Each number is 500 + 50 x the weight over its row's rms, rounded and kept within 0 to 999. Layers, rows and columns count from 0. Numbers have three digits each. The size before them is the row's rms in percent of the matrix's.

# up: layer 3 MLP up, 2048x256, rms 0.191, rows 1176-1222, columns 64-127
# down: layer 3 MLP down (transposed), 2048x256, rms 0.181, rows 1176-1221, columns 64-127
up1176 091:449446499416427506563601467558578462440451529449469518447485484470509486496388433568459539524473517483520459576543571480532469436508490498473417528435485546482527529517440466426612498490435410
down1176 096:414437533500576372476525423601449575563562515411527474523467477422493498515449522553478505514514494480548499552487521580509545450482571458388539517526496553532491516489506507522481613528438489
up1177 092:474504515394493478438477518528529487402436500553490535411476489526520439418524462529503513506509402550595435471556447519398501555533481422468501479489542470479502606492494455504528507484461493
down1177 097:527526524484487365595513438477499436572442522407484537554553508523459436514593510450467501529548512598559577514501528485430524517485443552555515456433475478498548536527408554486508459536450540
up1178 091:420594538517423529476515580464543465565554456508465373497579458537525570381583537553505398540427423490504493513481586475598552473510420547498509559519552504539494522525453447494479491407482448
down1178 097:462552465562506490483485485620586551456508538431546490515440492617541448497444534482471392478511383505498478464502556469520536533550489565488493457483475500532435513521523471464534455399469453
up1179 098:538450496443505548480568496520412476545473451472490606408562503495431533347509448497497464479415601497511597467546433544417520522486505463511576541428408498450413512558624444550439518484453475
down1179 100:518513489412492459435495451504503536435501528423492579496505428489518510548571529529482526531494412456458519514469497574504475506393529527555508488468443524613565584526429570510521499581492526
up1180 101:519513480508479523479533553514445619422402451487526478499477640492478490540473464490499592532504388443480543543449557552538453444478497544502548441454572541468536525533543526494574493471495445
down1180 102:539459569440495569473428533550497458531510432528481392487489463577468466523531467535473495491508550471517517454407458573486559495556531507598424650485479586522501514440500497535453454534514517
up1181 088:524575501458488567399494598494508483511508436482510494491490476499509463520522548434510502526576514484446449374453461552557482510401550478470439450457476447473512554511520560387477409560557493
down1181 096:498551566459580481530460533503492491488504511525523492442631436454459551546563566498552473574401492482484524519475447444451516481504431562489454576494530525493461524513432547437485524561441496
up1182 105:447431529474511536509571470493526504502488490442448521506551549477544435495572473537479487538620591475477488569489455485480466521487437452463532517485487591458539595476559501467398499419433442
down1182 102:447510489532372437596535493491542441443540461452486546493542512628523511466527523557488607433513330583441467451538535561529538462448402564482426505478405491588454445490538463458510490419495547
up1183 085:550445503501377509463415458421407403491524475558542541529519542587468435495426504457553467495479522494566468457591540527421508586570525517488483526540406531502520433390411481510553515539518539
down1183 093:542510478507513502541562560436479494543423467352503452506456531559469538495613498403404471493420497476567518542438473458504496457470445523494525524514524451420513460499538532392548522537551537
up1184 101:455508411603552435511451511448523441533474575565525544502573377509510530504521476509469461496495579581475584551506538436624570443546447396517522489502533507464522511500537484478512531515535507
down1184 104:458512509462489480490466448477506531605521595554497446417460550471543454545547484542526546533455441569497543599509439529524503427605612498501438445470474608517576471436514494496378453531526505
up1185 093:412408537545487559478512473453509569401543463529413476584461518481498533467526532456474542526452541506457413521495533470494564502548502482521554547572568570450496477472514551494499487429500504
down1185 087:501597501413477586571524484487480470458438499480530615532427472552467598412367515517446487497463541513530479487446470572418493480529415554418550446504468562590499464398584445504445522460486525
up1186 110:505528516588506508526583553512538527461542496525471494566465478510505454481469489432445548493475526514514601566497386612589554544493513528577518572464519419577509460535532469502555588539500522
down1186 106:488551488533462396451501585524521549407538523390517532589540507515500487504504425594399570436548527537455514554602519464516513459409390511515507409450410540539393525484528486489497437515524450
up1187 099:506529511464535544512429592496586422497436563462477487521568423531625497514516518477523452535530440596435575469513475492523521498563490466526548521443462461482561510508518519591436513547424506
down1187 103:538509562513541561561479416494615498473482510469571489432437568561469489528390475569566509550598545488411552568493544469449572447430530424522467588541411503475478580489474528529524454444492574
up1188 106:534437650566493524516568502579426502526543485496477537492490511519472400587423380526497514505447545535521530517530378450446498503474573499484477458507521477528416602493471508524451548585480447
down1188 089:453582402531451505524524483519510482517445490480476484530521536594606537476433551474467522469680553517584401540495499533440443531433480493474425467530539469506479492551527543464462494516492516
up1189 119:460587541474527433523464512461439518474524476425601506468460480445526513543587434492469446517504430584434532585488491601483513481480457534535507529457428504542514497517471547574493543505526525
down1189 109:392547413401448461505515520502462562535460520417525458486394476479546594615495474509492485486484496502496501391575487441536509489497565507481388464463493455543470392454489535523551483478464561
up1190 096:420467486554505597526456649479515535451513496578456465419456567581472466529441499492438464368489419518477490514538595597438507492417456494488561528513560458536547486495562520443525478494493510
down1190 095:460562510484489581492536494441471420575594454453490451537571475480543452514487564478509426521581591547544525521439501449454466510559550450478439464601596489465552437571568564467482462543460483
up1191 095:450523519514412582495500578537535443481559569584447571422564405543464590606428448510404537484534500433536509495587513544564526485568530500529483470541471532445491505491490580507456453504451485
down1191 096:562533452497557471550482508473498524442452395479496507483531459533519444505511566438462507509536484489522521482507520505460489418472522584521517517521345395579405553495524476455471500495544514
up1192 105:432506533476603548497506438493557537474469501473603462462536413529448476478506475519523545411524508537407456520538476546530559532490469436608551518430560452555531515522562539638525480464482569
down1192 107:472489552522516464459503442530536512512546511489501527555530549513499503465489458459652491467524490584602483429492660497516572490532528473482480537544495523540467512503413485456536441552518518
up1193 102:463455589508504476567463555456632476429507516587369601396519406529546581475551416498536415524497501465458484491500514517450554515582501485599537495529464587432543553479445478498533501417568504
down1193 103:514501506482440495538430562518494466498488512458535572540490492505529443433551547488575446523525485514451497452466570528526492455576469467530464455453470655425429547389551484482478533487537589
up1194 101:476551488509512548418525505479530550523573484572469584568589462498518510456520569462503501509529460489475562477531465470543606451495565475517487415491458466552514570522523417469469473548483497
down1194 103:435559424545532541569468520389458471541607613483512514659538549512584487405528524530463509543592470476452522449551518421542408495433495581529457442584404486522527504500468462457519493475427522
up1195 101:491537442488505571543474576453500494528555471543509467385502582492409509527476470535497638558518487438581553503578572594441558626509496527542541497471470456517524416526510504559514580585478469
down1195 099:578525520580500491440509478550487561439592494436492357529539540512492414424440487467541527512565616437498578605479530597536477449589475474490511434524497535491507538496481485473549503467452509
up1196 105:370478501510473390417555496546473466502515501558517506569453566577490498539544508527544522521499504488489497573460487515470550432485404495553515449561557488549492548430487489489461600593515447
down1196 103:558558400340554456528409442501429581532466433437553514523535392486447442511536477434565495486476447456528495468394420505514444524502437478432559537476527542495564569479541506470517505534588513
up1197 098:564502522513427501494585475500588437498586470456589540574428496525546499469544592491513553451499552411532547563524494514526498476476489506475536408506539521507531478447572537542581431441567490
down1197 103:487489496537481469479517536519496503521585491427441454478382606468536548462495514419426551523466494460510470599494484519462435434477616497554384412496494515503510489451495605546446443514520496
up1198 101:431528512458477553448543430488479481550455511506571658447585519427560507450514499481477492504584559602518555545571446536407536404526433502545569432479558519562455545511555514479469424588498469
down1198 104:504417501539527523502514546518485480542470539548507460536509489447457537510537585473494473487443494476520553474536523557545443449467493498464519452430456462528371557571493433522439472498507571
up1199 101:481551545578418546546420464478509436420489474547507528335443517436588460528554480568453541445589418570530493500551448492477519473477498592563500471516323470501427508553525615531467550514493502
down1199 103:449479458611442522535497465530527406402453501536565433555496522521516523562500539496506560609471480473508575542417578571467519495506480458485500459440460598485441549592481496441493447570568442
up1200 111:508459528467529655471530513528570475518511401591472592475479469535523493598584447410507515537467529591492528551562452509419542472501465456531487477512535532591431543564508522500477494529462618
down1200 111:499413546482495566561509559487502512508484550434638528531542398440470517517470492565606536500468507475559468568564496391491532526457520455482558412551514469478411476498454532481514503536506505
up1201 104:452501511441539360481532442450532543467529503535504527502498503479512514509490564584450399560582522420575416501513532527456514405542435462472453484537542483466532447454438502508582482568395471
down1201 103:504396558512471493421460487547552504492449523511519502364490512500464484403516515436487537508460503509538484512425472546566533583492453479539438449582479566369523613522489515485544510563486430
up1202 102:589484528454483558541543542530421499461558572451493507417538448456464572405456516503476437422492591447569492458571392497472530536522526421521555506457507479463476583426542545589546481521545487
down1202 096:442511488500623550393457416464528522526473477618461538520453508545534536492516569433473533509484522500469438481541456495471553494511521500474480487455487484490559519494505576458523544447476560
up1203 091:523433423536522462564526454528480510502469458469560486502451579444509508446521446502567495499610500529456524535584650555455386443513393505523451499461497464489601423529550572456456443513533524
down1203 093:520538504418467495475582540459452523533463498542466539438505570565435516555561535589456507527487453469567458463497447464518537557449527491526582543401453540490488505526534502467477507481535493
up1204 109:437507510469464434534528575469355509499568491494560569567516499475315498536574479475590501500508541488490458575485465381587501535623464514494512524567412451581567429516553480560528449416459468
down1204 101:507398395502437537478528418528536581591551527579498410520465535508523465520518547487505458487467516524432542510505509504523516457510471433419550472557429441447518534511586477536391527547501491
up1205 087:562582539527550409473459546558510501537484496441544481573366450514477557514564426613488476552532441491565547417532500605482483572483477533501566604451453497417482498521521484561498514540582520
down1205 087:558517535467463492435501476417619505490507545441478503482492579561490500540545437524417504396528485523590431557478538496509501546483494589497439509521543596451536531551506495467519456497556568
up1206 099:535542553468475386448572481592492537449511561606509522516522561523617491429485539504501446468493562525594392432491463484455439496489461505484426500419495478543477599541510467550512453458448488
down1206 104:431502466532449426527558556521518474535517573569593555469470422477493397465518523443475554471513495434462556499404594472589475534469469519509512470494500465520569449477528424508569566518508614
up1207 114:470558491563511507432538505546578538503539556538462476411493500510427511458480492438461533555426486409505495501417527533523572523612585485523521540461550483516491477477457446450458459571463485
down1207 100:480539466441454481454363459578478474470468580465572505525461468576485562495518485432629603424540449491507489504506532468416562510392458486418446520530542489504527477394581516524591529512493534
up1208 098:540535543515468552557531303546540512453508498535535494503485429498516423494535577496430580421500532435504454486540625461472412475455590530573441540428488502526574521495473579521517516506504430
down1208 094:513397495470339483544540511538456456542447616621449444551458450516594495461433513469512527548514507513579500515480445383462550538532487572621478398553495436439487522526549515443531527489567444
up1209 106:498484501517473415428480560491496475412510508559462507549525465557478472454534492541434434466497512488580528508448485504464576520663380460518604561519458523525500428488408549559535530526482419
down1209 096:501563478361513509482504501474419506514545501422525403418482536369553512549536500533480463540436489491494516554380465607458440440532503487497404507450552535471545513515508533426554515512479484
up1210 101:435508520465559552458459541461494485463582511570500581499481484525517595468472446549519533597452589570488536527503463570387540567416464534546517464509448497472439547517365427581518552363566576
down1210 101:520511465482512452439442501407489503558500470440492437510530518412508427597570471577521524547478512396590496418497435493511508560525430563489514495535507473604506407525522474478524551516529471
up1211 090:474435622555515537478558535487470434522497516626473518635463435581572493463507390517459507537417456545587529519478513518484450494461484593458500502495543472511452570510550450469537537450370476
down1211 094:490439475431447493566517488432533462581475551461468491514431474505467525501557479532564649512521606560481399585543539587547560471524494560449503470521495421492537399481466573454495499409539476
up1212 096:496446504469300506569451498561473514461619558502563470432465480518431507436454555499433564444488528535459501529500478507433521502397492430563489504450451501429483512548528518517600562504541490
down1212 093:511507535461593481490485541575514491519429524532508456473473592524515528590480525554492527468459451539438509492530512511472488498515519580519431625509546359492489397499516499552513539504449501
up1213 111:560486554584552429457500466515481464499529513544458500443573516536622547494511512483554418488532452564571468502458485495505528499522496558457456533459527450451478484520528495577442490452463533
down1213 107:506537544486516509561559512494469630599421462439436478488480507552578440479477466374557529436436537547484464477533481596484461510491594530492464461467425456511525379441447411412520465545512607
up1214 104:518496497533437515516465526497532474338514527536492513474438489449477483515595474681566510492527520519504437515402493445502522537490516410564495524569514414527494508472398569464573565568469470
down1214 100:466425451535530441475654442478457528588561446536470500454510534582453470486446457391573405460480560499472588408476500485501546442579512448482527518492528486409514401559547519539472635496515592
up1215 101:501502470523468556609499482531554545437560530517562458384504520444447567507485511636504445471555544541441553496430481480476528447507565526468520405460445475471496553573541452415559515582496514
down1215 108:434535436486540462549436563526486460472493572491581394591586487574519619510425517396491419573505584426413480503571516461495454537414554417402490466555497460462583483510449523481520515504465452
up1216 116:461474500508552409521559488582442467543557573507470475546511472506506569471566410571577484520501545599553547457505538443423506467528509430472509553470611441459495575412511542543502490490470538
down1216 107:462413415506475466576486498558419483536464516554502531518443466521504512493445499478468575499471429567565496498450520474516458513528468522462517423454549474585442544518499541433486479473500461
up1217 098:471501493526473517466489508576491527470570488588490510572531509395514448372434440430538456570539503564632487547510509380479552506535450474562445528512476541549469547443447529510503538475498450
down1217 098:518623522519501544517500434504530510543475574556400534429377536585548553490484542514523507519545429531551382479452498584556563449513469523474436534425527490424500472566407412480491419510517555
up1218 091:593515581496523482544467477486487550474518533509527422539561529519453500533524457529608487450522561513546518450566473448414565581528417489482425542546607541472535546546518444464490508554353514
down1218 091:562466530547506491448534483553466509538538481489635421503561487396498586417538439495497476585556562520449462438453448469455464486590469471417581455491558520445503474492501487545495538497613524
up1219 087:568517554499568464593482530460478501524419456555485440417434464488459474460598365483515511517524528513546535453558527595562525507557521519522500566474517473548558543492499568456520388550574603
down1219 089:464539416521511461420495501580442377515496540431569506548478503419486567525473425504593495552493488375541528562496425507533497572544483529479474478516507519543450465473417473606523540566419429
up1220 096:499527600474518410495481521481489485523528467518559597548459497523473460553435369529474431513561586503471445534453544608534468554563511566490470420462489502530541551473464493498539478452508507
down1220 106:444508485428460415533503573447577405559485543509425431511487493512558609538507360500489512426538527463518460489546476470594568532459480582511508444484542473465528448470425568476406418510487529
up1221 096:451477522545479415547550662447508464609610436559511517540629577555525499459457497465551478503487431565538519488577526403596450346520468454490534498441514512478528553554435528566505447508634512
down1221 095:467571462484480522538528544477577447544497548445371448490512520529501578535462525456463545459444520521502472482540522529507531444387475587474515521433461390525399433514508503473496535441506491
up1222 102:509377460496492494447601433477521563462499461474519526439426501470503470524645534506510456449580507449491557540459479521583571581519538428530590526552476515495509459483554434504512453451486557